Each number is 128 + 32 x the weight over its row's rms, rounded and kept within 0 to 255. Layers, rows and columns count from 0. Numbers have three digits each. The size before them is the row's rms in percent of the matrix's.

# layer 5 MLP up, 1024x384, rms 0.0461, rows 247-391, columns 288-383
096:116144157122160109077075104075054059120089145130177164150207070169121065128239138160138191188117126128101110114113107078157131087136157165149124092089087107173141053071132217101128153095076146167155117103128131144130151159162194178152132088066099146080116142147160082129097150137164102111
099:072124157191139167113181098159138110141142074168134135151103102176166103140064168131114169085158174114144080107139094110098110152213153116170106088117166109160130128060110127137109188131133182153107131135156105168118070121142128131156146121175175129132125140146118086147185099126115137091
100:155185167057159119110120069184172134068126145083084146127155100114096089157115135115092111158114140132129123143173104129118144098137101166128084097121149122120154140144157139168212136096120088125126104093122057152142174129140121119103135155099139104103149132088110169122114118128173103088
096:050123169121115153145140090104183119169170158069083137097125143153135132104082169132159138056119124098106117132165164142132092105103145148108140139102149133132098150118178148161115072048136099163163102123128111138154133177093127149172153186133101145150037083157181108097130107163084115110
097:105118129110111160146148153131159067185091127088106097127100147132138085112166142086082124172105104158209154110099094100103140149090131170066147130163181085173166152148244116149147114132091149140132120112181144133069159067150070103126146200130132087167100159087112162097140163166074141145
096:141136171119091159106136097114119166106115065120147063136082158130165140147099130083176071149123149157118108117074106068114203070205137149083148137127139126121158158166123107073085126115140100185182132151144122151105133144123115133127094138077086160158081094114109152189122112106103132105
095:138127062162140081084102127126133115120082161113110101099178217113169129098162073128182141196095110140171094149133086132117119106077092125109165142170105125165152106076133185175119150094070142087114174149070090076142107134159136124112114150161143072166179101124108114063164127165147130154
102:092145093107111173103089163095173100084137156124135168202146101128174082088139084071111084152152081136153132195139110110163203155120142108105130085179094114080143096093143181164150133125103037167178106126170133081151188111114143178155119071087147125111117162128105158108096147140162133180
101:078177146083158134104133155129068115094111135051090133168098170127189094097063172102173104099148126180136140116132089184065189061096153096099194128141178082155119140147155122057124127176193128137100067132058117184097146103125113166137090148147146131158074124147132144089173133188130156124
108:113161118115107134082121095170139137141134176090148140134184148116100186179094147119140107139108109117097139046118096143129173068146166138084124147079128150157087099101126157162121102108142168093174065118089171173124176054174187110153152000123117117130143112169120066093204154166111064159
096:122146184167104131152103048159171082082108138127128050095148105168098154136146138138117128108124164165132070196175140106121150125112133119123119110062107088126083097128131077158176125145110123104080095125125160138148142135177114076144169097138111146155126129114166162129105164124138112080
095:107078182114121100171126104162148144143087169126213058178108106127137118115136083118076111176125136095101103106150132151187163146130163123180109144077073163186083185171121114084074148149106161119143155093118144117127127096176165141087102114141149104118125158151163093121124130123108107148
101:160179119074118119081077119112136162148154093117091162136180090177109131109162079093130129095119097115197063141155088124173182117112150139144115133076107123140135077195153104140132124086086086123080101100117110131088133079179161119143122166119155144159118072100088150129119094098163102148
098:115165098131109101068116114102081136161158137152102206209143097135095146177179105140141111137182079142092174147117075096080151125114107127173169186124114123159084095084098130103141114135089150145131082125114118161091148187116105158174098125062134093177050163105105126089084079127087124160
092:127170137151100167117109077159150136107120129144042109178125132076076176163126191144082103120205157157095094090129121114194137171114105130089156059150141138171122089155121192157084126113149171211130118204124148166145165123101217126166159103116116191118140131155076144081136072156130099079
099:086142136187120139144113045136126114135166088127119111104184205105122090140155093090136084122105180084121116180116135114163114162147138168079177158166108122134073093129162152140104177127102122192106126170119142119159116130124109066153079125072194159155151116097091099164177134139086122141
104:130115120097144104132096077141127147093140115120140103104118117183103127140164128138152134191156055129164166057153149185140138118113157148149095116148132137109145214179127167179145082162097122150191157087157115057169053167103143071149136083171130134150118098108121128144152109092156107098
095:175158168066108131150168073054133146126141188043142125125096174091156160142114089125153161127114108092093132131184144125162098160175146123166120096093164117181123135178090124133094143118104142151155128077070141152102115162122058166204131067125174089148185157104156110126139158113143133131
102:098127169184118187102131130085138132173132201195089084122168091124101103118079131126131112233137116073130101076136098109111091098135089156196155074076114148152151098159133143069096096182141157055144103146195122145128146115127123149140154078098073137157136159159121090056130126142110145145
101:121204104078125158106142145192147167133149142102153125163156156055148147111147097090120123096126167108164117115126157152164158140134117142189103116109045110155075062107116115128125135163142127109123104157101153132157117137123130081118109123106146102145146077115086158077134115144139190093
106:132093118148115112143152103104116090139122150101091156090145104124150128143124129238162079097108136142104158127057134151102101086135068123142149121122142137151095204114142125144072056068182144132154158123153116084127129105136134124147156107145134144122122077127084140107098133167165164125
102:070149188168175168086188134098136181115098102110123153097115167151075124157114056133095132150166124111118132168109152149159148145174116158118108174131137096147130153095072147154090112138136141164104090121129130128150059137138119114169169114183161087137124101159112121135105097146143050113
095:137104138131209145157135107153115120143083099090110134108110153117140145113139114152178167114143135152137188108112133157131165191103121097150082116090153161180129135117189113135163108049079141141063134172080102067099104152081079099146121123116172129084095112094092093137171140101120134136
093:193112112149120141107046156138149172119159129119154063105073129135089154192124174078161094166178143123156080091138078185132100118150075120082193081073101128124092132107140163184091104160050137100125155135138144103121156169147065201116160101167113132162091183116180103121125092141195130174
092:037185149144167138145134123074177157159100116168098109099159073114084128099137112127110173084098153147136115186069104155114125164133254112148144090089109068140162128131119100126192195128142115156126118115131119146112112171117144132140098149102151060137110148101141177097059171127116119189
094:084133103073158139160155146113147078061135081122123149120166160153147130145146111179117114165111109174154124146080164113122105180087127200127130123148175101086092157121114118168143192116141199083146154155111099178134104148155086132207071189155134137117071144218098170125145130082170118152
096:153134121146116151098103135175160164171145146217179106155113097128157091126204160137082156133107093155157103184173090151123121146111130075082116085098142113130145154089125166115154128185124179148159153113133123121083167115131139089140186069175101085134089076160175114076172107108120087149
093:148140129145111130130112101096141155103130121152066147097071057105153143132181142141112078088157196108136093123107132133107100117127132084192189070142139154178147178179130130092179093127167167130161162068112094081089123097119139138064134129124091170103085129162152164130164126113120119135
107:157159145142136109138127072102151073072178123144167145144087190125185137114167154133100195163163107139136105123138156190138121092175121124089182077116068091146140165159147123145125161122121075157179182124186117098098186150120119102098126124124117140113140134167131099150113116129098102105
099:086123211105155123108110087156146126124139086133170139130120148142089128159166077109164113151117182071126105147166120093144128153057136188099109186145147141124085088129117114092100100159150101116138105153117145145114186107055094179154113094143169125114125123107107161113078157091111110133
095:090144122133136115097139149114101140193078139098206152144135149136114192156063108132090077155162087116128149141110095156166155089169107128154142164148173183147151120088096171138075145142120100164134141164123209150094119125168088110098113155120070155148154096126064061138144167120087141101
095:090110073094144143146125170153132166127128128109082113153094158151094089071172071147167177176133088063110148108182131124088120123119152122163170132116084080173171134175139096158177119102114163121131191124205188095159060129111143174087131122112105118106134128113165050169141096114091148142
099:093070187095144108176145078217168067096075111155173131110118105173175158078128119142123162150086151115058100130089180093143122074098130118160115145174125190111128189094140115162110121106106135151149121179143105126082101084115159151138134190143094191163138150121126085083084136150117112052
089:151130053076172108110120139094141108163115150116139113157070141114194141133138082129157121096166197132101092147167107214081183103126108064149111107118103127133121115182147110094167158092082151147136090115103106137132176152139151140113079058129092142132152126131177122119137079118105240158
102:171098129107135140099189107091090155122107161059168099052073168103128096133167148135118143131133149143162195148105140110141127131151095160177128131123083144116129090190128076088140079111114127141156147152123138188116106147177106102192139064174139097103126159121123130123164124154154118114
098:146093099089145134145150125124153182141160114179163146143092106136125152159160156116126171141109116070156105137126174122070124102124065085146130158097129148129165106084105184161097146131122148144099108187159086103112154126133109105076165085121172149130073096161191128146121059082091113111
098:131153143092255148150122120157117085134166124132161162104106102128162090148117143105109150144115090148182102117173151098144118114165143138139079141129124144153080105143124143153106155104174082100128114156127085088100143113167146129232147178133147177117128160140152139073125155126096101157
106:113108080214138125110135106138155172128112110061143053161147077132148156128131105140155174117114125142179092141124122182095183065149117082135130114165141139110180071111112143101106197118137112131137089069143148127134096120138144126119046141091092160134142154105136174143059057127105158154
097:107098150161066196139132111169103072160160116136104207149088170090119085143154134155091150103099183112085166112110110124087130140065146105116130155153148136050052168083111093118152128144144104155170135234130157069134136113155094147096169153116133167140139131116119063139129124134105127090
098:071176161156093097170080111128134108125172087128173089143191097107060119180137157046110176074148147151138090171066180147105102148157087127142122166154111109097122138144160087147115087104105105164167134125113185135112138078112086117105138103154132125094105100192130106162096102117125143095
097:167143129110080088181100135144140130144135129209087090115186138143142117134124163123076123111144097157141149113161106093115140117060153183154150096111128150082115151100129119091140121178131200156129077153160095104101091131129181178158092129110147146093104111085078118144159145082163088144
103:176116144103155122168137157103084149172110121176049120155142181079102205161104117124116147143150131095110108136126161183162073104116119145101193112071116093096067096100149101145145115107144130097128079196138143074145150121092119163111146149103160135123087161102091119126063143088115129137
097:196123157113159133134118108130140110145183119103126174105100095122184158131127151133087136176130192085133150159102149130164131111143153163144116145127127145189135082174104089148127149109097119145131182108065096077110120152076139144122085190165117081087092130143162130134155076213132175151
096:139091136097127188218133169119119111063128160117068166179168139130013102134105115192187186134122153162158185072075152182087143082126096188141103076135143116150187122063094087131123121113147138134128142175141112118116156122126166119076119069138086035145084196101118124132151083117151097104
085:122136124115117127164095168098164098099054174130130128114145156115114078170170121101119118130128159182074199137132130124075131052152127099113138094130092092142081064211076151134132160087143072148141112088180164161059077098155088145101155077139167142116087170143080130119136106144195152130
104:200137138065156162137117108141135102173188134151144103140121156114104110077116109122130130112118160141116116078142046183148130184108096110157155064079125111092081149160131070091158138139142089176170128109139134122097149132143205053110077077061102136125155137079161148105131128153091118122
107:169098139138149141132121066163109140169136106159106134155162091198102109057100101117141049154095144127122124145077139113137172117106134094107052163089096201074128114024172163164149101140101073105118111164126142142098107135158161112168109133137100160145133137146106155135131149126091123122
098:145126124160176159145136148123119132118106100139112146163103157140153155149143126113095110073144114119068128094166136181125135138138159094086179109103086155179125137106140147127111088084172160090155145102067106116114110114073121080109107181131156097104037193041157109051109148115087131065
096:076123062110133123136116124092149136101110070116143157120158078170146163162183102156179168125118112152167111212142128163124152085098165156168134083148163132109110177120083083100131148079093106171171146157170119109108143159068146125142172142098155087131124079107152084157125092091120184145
096:161129079123102202110131135073184116111140101116176101094106161068138177124136175060140140178087177106156175110117123119118129143118049120154118163129107178150153116057063127175193136087110175168138110050153140124147166136153111123114089155136084115135149094074115114098094167192146141145
106:141138171173162128160089167081135171188100141079133113136130173120160130105129158133179188098129120136150153107149122218146089186142089127109138073095141125152068156116117105142115146175140131146055123189147169127157107180121104118180062102138120202105072082110130166145141132120129110091
102:155161125153099119150132068197149106131119117098134194136108180112106156106113121118111199167155129186105131190151142184158087145158088110135111144117136127153112066156132142189117131170104124185150154172132153143160108162141133176135156158109130134152094151167106174130064092167160138171
096:124137168127123121110087131161136119093169117125075170153120182105168138080204150103151161131161107112164088143157111150112146121104136147168145206200130138058120158155110188167136107130169095175140156079179122074144127114081115133113157128104120149195140088195077103163120127135160135110
092:098133163094130162099145108143085097133122074161130134085141140151174096067149139128094104145160180142141133113104128135116191046188153126135088161085113123117182160169110119138107160129145121132101063133146172192111148086141129140132153118116139089132092113145111176143137068109114138128
101:093134131078068171061096115182114203097123125137127098148148171098161131117121137210091141139076171125181093099122141117171075119137142097113124182095125148130121089108062052097139115125103051100125154161145119121094062137161178136108120170127125070125152137126177156088132115157172133166
107:141153217082144080103087108120128084101122112187118130098176100121158100131085118158097144202139089078126169092101146178079136126138078185141122116139070171049150119174153115151083146172077136144187110171080137161129119127141075112186111128131074116106062120199217152125123135185112169136
102:091105111135101139141186119135161136124132088209127092114091164182110099144073121103147150118150167092090137162110122132186142160119175144134139187165077113136117146131092115154153082125124141081119109134082170088161158079125094082135163146072080132152113136153118058101121138183203067147
106:094089103102180134153160098134126135123156163092107153110125132082159147138078102107088146106138125112148140056109093090029171155159111051164115105150174174121122119138118145121168143156163080111079107103097132101068119086101142126149195141117130149133165060105121099100124177118117181158
102:057120150121140140138161162107194190106163088163144116130100178100124125143167161142172153165134172076106136134129148052141145159148133115126167084125154196154159103137084187093165107159090105147119143177125130161159142141135146101147085117143145094172147092140074121142117137202089088136
100:115119074241154134077116097122142105100169076166150135164170142139082132050076197107135183128094143112100083064123147115113135049166153127022125181137115139171120140112126083081136129100145112117132096147115047108132142106085105117160184150090128170068093131114160139111150134095162184209
107:103077150127121104055089193150173068125107086119127133105111089084176095182114088076142106117112090134153123096137119143111115115193094118159129123137116135104145154113112137174167122149171134144091153127138075157114132111148089162115093032094153134158021142155116115096150141098131097161
106:162099117154141151116118131130125115091108138133141120151159117135107079180136114104169131118125123132112117127117143138101149144127131140123083143121107115119162173029131140117176144128152100123116139176140085092114125052172159107101075132150159121110086165112183083158111110187094096125
092:070179148160115110130117124101094145091198150118084152152170147134161139169090160133082134115094103157154205144183117177120086106105133112152132147196098127083128126059139173162147140051091157112127156110112114081161091157123142107119142138125152080083193110140106073139096140074130071125
105:090122145126172118102164119185161163128087190201068131137116131109122160116115115107184149078112189093110102171157166151157102160095095185076058090163124124119114186098120108152119176164119105146184132142174088161130143129137143092106128144079171106084124085120103082154141084087094088093
103:088100115184102151080110101145148128124187187096126123140108176156139101105128106144134111100101141164089139080088119090109186093095144110106098133134106108118129166121165082129132189125127118132085133169118128202117123163118187130097079083107061186117159159146132069117142120146070133119
095:177096116177133101137202094155155159104106200092117138117130083132087152087190162144097121132185121117120131075103147111118205122085113149137141176109114112116114165104122104181116105084072094108133120129180110125123137095146151135132119096142146117158129133128137100076062117128149182157
099:143102170147135129206171097101138085126109173167130182137118162092135220160201119147135085168153169139160111109195071076114119075082144164048104077114150178115088126104149153082108131189147135122102118134157088134156142106145131118102153184089153109131158144166144106147172129158124090103
102:132138137098119153104074189175124114143138133147103089160184091153197125134184125132164186131165119190160082179095075143125125070193186181162154134158108050138118103133099146076130164106144096143108127108075121165103204194163134188102134167093142105108194162172164153148127120183151098187
094:154146145156142114114144116116119148158118093099179124140140179147110169101165098124168190088082147173127119140117142145139137083175140147165142148161106180118179100125075144163124171122087114119130124178133164161092128126166112149193160156152169087099143142117145134096098106148151126142
096:108150095116127121131141119191136148145133124105072158100151172139161099123144128158097086134116149107115142088131113140108110121159101147167123118143101177162150035191148111157126062116166025172138156100134191141141086082125141137105160084149086164108069134103199096051117138088129147117
101:149085174133163123137145188127145198085165135120087080141106095157143151059103084143142086128071158188157106108179181078181124118142146108145161146101063132123149174113161147142177089121169133137133138221095121145072073155163092118106127165126103129155128154121127167137077117105127089168
097:242122168148111177111121112132105140117108134089187151205181119042128194112146126165127201100094135103052177096139108108108142117136112077144127109137118137114132083127112110121110124129179121113108114094142095145186101160125162149135153105113099135061125071018095063149089107132168042161
099:168165126120100136093096133127142187111060134084178080095168119109129069135084153157136133147174140185164166046138077125181194124144149107145169155121133163126118107106126122133082167132142118056147136176114131115187066154177073137092120112067093157098115075159087127085084081152131107080
098:100127164053131158076173097160089095163105129144137110119097120142147075150145107126083151136115149129109092116160158066165122150127133133106105146102098111130143154125119118130126125151161114132123082112165152092118177074129186050159151053140123184130103151132173157111142143098103128113
102:125173156108149152110169127163117086166066135146095142176083181145148169181168115114147122114090191162130120153182197144143150075152154097156123068116119161157113090098110118118111164114079127177156132131143140144173151158118172156074156098118151086135107145122090078043113129086161149137
102:080124098114167083118147157138115127071121091124132114077151091104171127119156185102128109093162114173116127099113113120108146094146157131138122059103153131130106065156136160147128151139080137079082175106104125118147132137145130115141112163103137116122085126107188140161124199127061150107
098:164168151114078197124121158153154116088149152149116143137130138125156140148110133173126088120148135144102165078096099120149155154144113159116154152114188105155165112145128161125152136132128147201122074159176139093104105132108163086117147086175118090126136125144139114102147088105185110147
101:129176135100126139144163165088109171047099106165139127119189099167167088130145114152159098156127153108148088109111079094126101108134080139116128074108134063150147106133097132116106178120152172104107110100128132160157179077136098136137150159142167097130172134120144163140126099158116136169
097:126117069151152094142156100096119081165141176118098079064202134173087101120102159084105159160123095155092134111068130129104106124093111133098146045123099167125097121134179169158099125180159149132123116175025154086130177068134178168155115157095130118080108105123065174081189126150151162098
093:142138192157125105099091137216153179112102110169140173148115109131145152178138102101158084135137104091089137141105166125138089074089094165126155188118097191114162195185138094082086221143108134134095148076153110101060059172156096105114122168130135081137114160201115124132122102152121140133
111:193075027158138115143170052150116166127141167104148091094135152124133163132071141126145161115177136121103142155144165121122127135129119086108164135108183089102156135219128156128157179152158094092077185131098113138127095130167072195145119062127154168136141084086080105066111137125105115122
108:160151093150105121191113115203141140102128158136137097117182109164158102102157173162108134119119128161218139139160170173144072115169119179106141128158102157106175110145148158096179096118162118096129142123134149164143132132105116104070115128150135130104091117191144077098126106088061192106
095:159078115150117111150095076187131099124089105139112108076089126178123126096119053150169118116152126066215107141134133145043085126128110167055192106135101152109161131161146070105123131154177183208121145101145105156154100100135045125123123180164129167214120166122180105112160131087151138133
103:142173146095135142152152115095142147162132145119144097090104127154124117151148129100077098126116150137110134126130145190162126149100125110144127150148145140107146116166138092116137083146150116106138119205107141082146088099116071114109071156167128162126085138158100111099165194202133091192
104:179144154128156106142172128151132108125125152097147113172146141165163110137144127116174079155160146102149158104046134127200151133164155121107124156116102165131057125106112140199042179091143137169166118149137149068085141174123107116084179100149158088115131074098125117086140100158127129083
100:139115052137114176130119126134105125107112119148126160110107122109140109142142135127183195096131076119104193072127063164098182105097079153053181142101157139182153148115079178104135076169098151147148171149099114082080121121137124123151118119088118142147116173153139096127157138146150127100
092:122135086102102155073094098110055101143127167155112160103192144114158160115083136087110116115175178177154155096070164164131143210101081142095133116064120131163131080182104162168150138080144146142142108146195100081096126188141059110148120121148136168115181141094123172100127107172101160120
110:108172125100144119122135116123178157026136173089178136079137170102120106117132079139129128133155113086063149107127105094147112106188147151153097124100059077118168131114128120119168118133126124078119123137100142086151152131108162155137126053156143096120096093068050131130128133115116109134
103:131158126098210154121109071146149149087175176124083131140147121057151172145146092148146140087182106141111142128124138134097128122198133152152119181075070106144170099101129069136094112122053205135178171160126128103083124166140136112092159149157192165109143182137071128097153149166119119127
111:109108114106115077140142155196098105136127148187123073092125173085101151128141109164125158133183161162075070079194110094136101097181110119137137137094121192089097061087164115183080137150190141192098163059131145168135092123094134111150074116133123091130116136100101086145097142109166112115
095:100181151085115157066104070133125072137111132144104098130125090155168169153034135147128189116186162189132142155159111168121151140106087181152123097096044160119180110097118123130098154157134119126093162137103135150135160118148186109115165079133119110121107139125107123127125119165133124124
103:087097147125112130108137180180095166111166124045118173120100115100107133059194142091121177120118132088131116146098185125151167142161089155103118129144136085218116122108178070072090141115103065127121142126108114077106123103145117181201101167129158068136113133169110115075127130088136215109
100:091140078078148109105084134176129148115114134133118109084135080117097102147111082065081075128156094157124105154136170084139142169155118078134119116143132149122150080117143129132138116113098156116191108129145113138094101093146117124131118131130164119181116099167134152080153123139155102113
097:143119155153141106174153115114160051076128168111070077110118079162141080121140144096114124090149132100130141152150086125065144145104139080165099179217151084142138085105073109121106173109123110132116077143109168176144141062104127129147152142076141168155189170152062141108141098091123151164
098:094170182135081120093121128089186103128070148103094085088105134056113113127102083129097108130071116115133103070103143126094098111087164114174109113123115119125152141120103139151103090127127142093138099118082148132060149117113099028147111138106096142174148086206168081167144115124132129123
094:110125182164115072180125074152117150095152142128155178122134077150065167191145133125120093087139106078118153119159122162140135123209103126143125142142107048120119100116123095106086084053119114123177173092178127145108107131125132125132112108105149111188138152122161149140134110068109156142
101:103118172048168150114086133091139119121122168128109087062162104123129122178091157116143203152082161160175124121109181135077087114101171115103155138122131149168159083077178103113133171153163122145149102170103143160169076108143136119099130102116129099105069049121210153104101107140138143140
109:136098132154128115134073096121049129080131105137138116100126141152104159156102118179136069120151111148166101109064113096142105159105104149115094119128140144158067111100113068106165149135121088071099166100150139128150139178151146176090077101147184129098109129124150126142120170181127153158
104:127072121122147145087147132132173157139111109143115116163114160104133158106090133121150163138141179146161088151106122127139114160164156091056099150030158126095116051169063096148149136106095097077076087057139162137134110138096131153113120106206132088140126137118135146095171156147104124070
106:201148124124118148163071133167145146112097146165123118110072112111150121121152141152135103155105096164130183097121144067097057081137158162115057139149158053095161153126143139132145148110135162140111136174153109137202137150133145136120156145207136169157123198110085075124101166122138137123
100:106088126078094144170114113182126139173124104116103131130159104098093085136130143133112092147124070116145169095107180127130091139120110121151126118145088063144164138158088113173115062134115172203125167140110096141188133057217129172133130102058081161135148127150152148135118085092176117164
092:131154169163166118131124156136134097110111154148174104143114154089100139119150117126126107107144170186147151095133145099167154136135095071153149053102158107095167165083093128126174112131121118123153192129082098092140108132121145152105166208147138193141160094102092143188132140132170105125
099:157185101143162128123134115073168044112158161153129164123141160151139131149073147127125112089109126139117181080084127131111152192144126142159116122077092112150144112121094150148074101167120093130129106112134117185150109137130126101119143231158106109108149086133078084139147112085107127091
103:122177173180154158121130115119106124176163180164118111114158166099085132160130160120129125128161161117093102068152132169151147157107122088147086132098169144136142089096141168091091129158133104129092136181127086095093038110159100154091177104098127178074169080199166153121134156114091151085
102:052124109117174138174125176147148151126093072133094117115130085109091185194115149094153084164179125088120137102118113146122199092127113167078171102099192171146120145133153114097140205135127132098082100171106146064183119134150137137156085086143151110113155114144196113111157165132193150156
100:108092139115144150170106111147037162201148109196117136166172112108150083141138054136183123081080120124105094154188081102142132158103117147147171113141147148078077111135156136137103150119204152097114160157099144124161098128109202121122124221114081132138181119160108158110084097113102117155
103:088071165187121086093132144081132154102201088093151187143043102164136112156116084137103139130175095068136151121174123115133158145130123169068143141124128118117122177137156137144105148117135138184168138098164076092048165130106137129129147146160187125089066164130148149155107086091090147062
096:096149156140079116162126125141165090121179070116102128111127133091068165117087104115167088122126131138152116132079073133170113121096155128075052146028073102108128024162087145104173176101121080156141078125115154107085140050096112139154151133110120125119090122123091160117107170137120103102
100:153109136103125117109167182130137164097113136106111090108097147156143142147154078114139091097100155164100070160133115095216064069147102095131131126120148114080102144117179135073149113173122036160149084136125147120142091112136120143071150131096105097111097068133134134119101146121133110206
090:186141154116119177112137151113100080131176122181129119123142214133095124098175147135106118067136122144077108131125149147131145139148106155137141096106114127109118090181131104151135159100083085164150112156181150213096191105150110141148078082134111133140120127113156119181046142126109090103
099:151117158121166121105164093145136176118128081105181176148126136133139153131044134108087171097150111126146104171153114157192124137094123180119111127095082169142163133091132065151170128149118127112115157072098086101148119079156148071174170139142121140165150124090072161157109117123138146206
104:117124083152108179162117098124096141087107157066128136070108153161144164188150152137189130158142055151074103114132110113148169050123180067117112214127142156108086085151139134102138145169182122120184082081131103182155111143102163109081100136109134115173134139142228096154166141104194111141
096:140121153074142168199041084079113126115138139135162183136078136157161138121104116160100087138092092078122142116112119144082098191108173133138110127109131093132161131136116102112136127127100141107205107158106070143071123144135147130176073112076133111163128132120126117130145134133151165133
101:132120125116059125099146153143102133177127100143132108142165191133165158147099115145121106174126098141089120169118158109176099093126092115093101100089163123147104121174175146123139118093131125141092071184121174136145123089153100174119160150174112151099095109135145174185148110124158124142
092:130127104175159095130082148168165129106179100070174031153102142095120123143175081141098071108164128145030107095155166136128164112169106141134162149106161095096135138152158150111182178157121082102151119085187119174143060156100075124183137116140154100113158141139151197055142120130145115098
100:132117142151130136106118105121168075175094140160128144109143142103056140105110104144173099091174088172101136146090179104135151154153094136064137154135032177097147122105141108099114107166135115102134119148152119083160116153109147130162166086144077148134179071154100142099181088131173088127
101:159118202156147199107127194137141163136146159159150107140150146145113133138070167174166078105100136122097138109113089142173115128143062135129144141074129146095145150108162170139123142141097107133122088065110116145163165115161133190123070161188150146178102113070038083157118104145175127140
093:098169088102075139107160143115119158185118101112116149093106175152089082119065051148133146160126058102133111150166136134128128167106117085067134129102175115091124086170148098088138143109134166147139080140117107185153128141153170124117137091117140148075199170073039129137165175138106077137
099:126134121099158161116080156174170090153118141145136168122113085081136109125131129131117144163124120148168145138093182090050049051138107104163161097195108149155129087126121170162159154130143120095115117131160111155159083123160136124124123165169169160165169123156149120096157072119120151086
095:105121128196115109085174147090152063145112124124121150113192160126071142166092154139109166152117077140164095105131108108100091116124109197112100162090090107076134174156111149166173141166176075130156150150170168152098096043132101090187160096124119141102084111095165173125202137115104153041
102:155168130151169121124124090084127109165236128163151153127088165062165096138164187124128098187099171076081121163103127170116106145172171187151203149137153102139120112153115116082139167182117155150155123199189158105159083112168118171072146106114128166192110083107126109084126119136058118152
106:150144100142130151135095094158143087131203119146091108136099150146141112136145108104157172199105116103131092131095134127107107179147192066171071117111102174112118135148159097128107118110110080174151135178134063106088090178104122150149147164117143106161121142144154150136127132182127102152
096:151103169159179173131067165119131187086112112229119134125099139212198102094110122137118148131124078066096084080123186118104147159135087062095092177165128192117136175152090113199128155161119131112115144109094112152148152107110139079096131105111080194107129150135131158157139120107139142073
105:125145135133163164086110099158143119121170043097153188146126098164114164152118132056154091142122100118184098127129090161117084119111112085159125164103114134104132098133115187109155134124110115185117145093128130134167183110099209172102063110072106146151120148137099130100102112149179119152
108:139121072157138174107173038113124136163084081159111145135139151125145119192074136044107167124130107123117108125117148102099083156111087120089174157140123120117100170185099153148119175123178152111126114110161081176165101146161142173174096146104081171096158121152126106130085202111096120147
098:108201107147127083093168070146122192142157133126131136080110124092133152090126125137089175130079071130139148145160169149131142128085125093117158121175188134174068114131175170180112113136131172139155128170065153114158129151145128116122140109154175131093148150149094168090134075121118097162
104:140110170173148158142111187130122139081170138115168132120105117187146080108101109113101140094087080103147116092124104118140131163161138099084158101099147096100143113088111108127122107202116149163079102207130116150136171105166100115147111087099130165110134132109065118152130144139100135154
095:129190132146154076167078159129117124164103136178094126108152180107128104092128131112145104139115102158160142105179065124119131121162090089078217097100127096086075166097201136085115150138190134139109115141141160131117167023128104152151115147164120179119134145165127089141164072053124093083
098:108167096130111161142084124163132127130179115077110143156114123132165155112075232098113134143178168105158136127172129079104063113153204139143150174143103130150120142110157123066124103168126036121100088107165145175080081115127146065140108091117155195158165122141121175151102093129075153065
103:152086150032125152063110115162055159138100150138157147159131130129127089124091189081140125124118138131118122114127181127128132214084129126124144153147098123125087114121150131148112098148161107052168125187121101074143082149121106104126150180082078148080100167124093129113173124119114101130
096:147131119117165123147157175113114114118155185087146150083155122146139111111147116159098150157122083106170133154106077107102106140132165197120145121086121152100134167148093148122122094132101134140073096130131150146128116149116146151063092134164120147103149099101093095087059108138185071129
099:167091108120167141116154112081154124164170077113160121150122154071162135173085089131139152087099103148141172146125117132139104109133175117113125154159133123131059138171173112113096124186100095119059139126129212095134135125122162128122134102148106123130165112179140153159128153099180084164
095:139126186148087123195062170073137099149130232160111107115118136125163129117135124119154150134124083146058138149108096132180108092096129099140136073136197137095100118081136092117112143131088139146128108101166101142131135085098091148060090154162050144119124132122127131157151076100087107117
096:142123137152121136120083134172092157086149157081116125152135089194088148077127129131133114151130129071105149121167140063142134051090062077152156144214136170138167123177134170134136138132098125125144172125146145132111140147168100068081155141134048142130109142141111029133148122171113108045
100:124137149150165093128119135154106063143151150158154145140075143129148119158079129106119081123041156126139126156129150158123132132100095119136138102153126132142112136161148108130121153128166079170132107140128110090118159086165174120154142170076124074124078143116124080151162073079165174175
108:148142138121154123103130126122103166133165096145163109153109108172111121079184177162080117185129116172123137057134133104107087178104117162137131100116098129092119098128140093100126090079139089161133179189097114143123098109139136124106143068169135193137123106058095140125120131196142111168
099:118075100132173085155121132126115155106117082117160147155130141103116130172178109084207141108102127137157123083134126173097093206167092187132159157097131104159112138116160109155133165149143121090122068096112125079141131112120078089118122135089184116105142181205114128157161103165075116071
096:155115106076145138136164160079104104126132119163112154181127102133220137181137131127152104180150119163155145141110110117107097157146118143130057162139120138066097122160088119164163112156113173126140102150102065168109139125099179110120076085199132098185156143166080120133062148106140158172
095:145105129151119101204118089116132114111115174062211198128157113187149118118102129127086063124148157138116079106109139143056108071165096110103164159140179168086115105152127128191138106150181113134160201075080150124160118123160133124127076142088144161130144141127106096095072160152158102088
103:145149066062128079121120142150148172129148118085134176123138154146095129154135164158138097111133125118084100105132105108116154171079146112084119165126146101110124037124135068076134124110166088134148060109161153129140073093179067112143163107093133119165191140104129103112113115105196116135
106:110153115145128045141111160157081095089126073117177148117089127093130119139132159048098105124155176168093101107155129149105124154174114075145123116072164096113065181100099144118125107122132157166120200148195165152093182113132156125109073115138122131099126102094163135134064090115179069121
101:160106106066019136118111161046120154113126131118099144123123123142144114132123108157089142145188088093116127101074098171085063157113102112064186109091131170089162111146097142119119143189125099139136083123163095134126111135165098119101064117104115148126115133137091114149123144125086017157
108:128136142129103169109140092059118140133149105122125157141144129143082113100163083154146123136149102128148103120180140147139153149163038100117205071135129174139137178145116090154145125120162088189146138131085108159128091218147081149127138112152091155119197130104110158207101150135150130114
100:146106154105124113148171138156082066073110132110159109109144080101109169074117134136125068119121131157125104094111116113152149199146176125202082092116123085147160060165074133099114139186105159112126186163069065155115041125149138131145111119066109098124144097105170191150150125115108118099
099:100118106081125119127112150118101189075103151121105194128176079117112138121116078101139149117107132082153115043158162151057058161138161159173121102160125152108165102123087129109154115132143148078158138148104163225155111111153107139075114157166156123172111129150112125123049133122082113072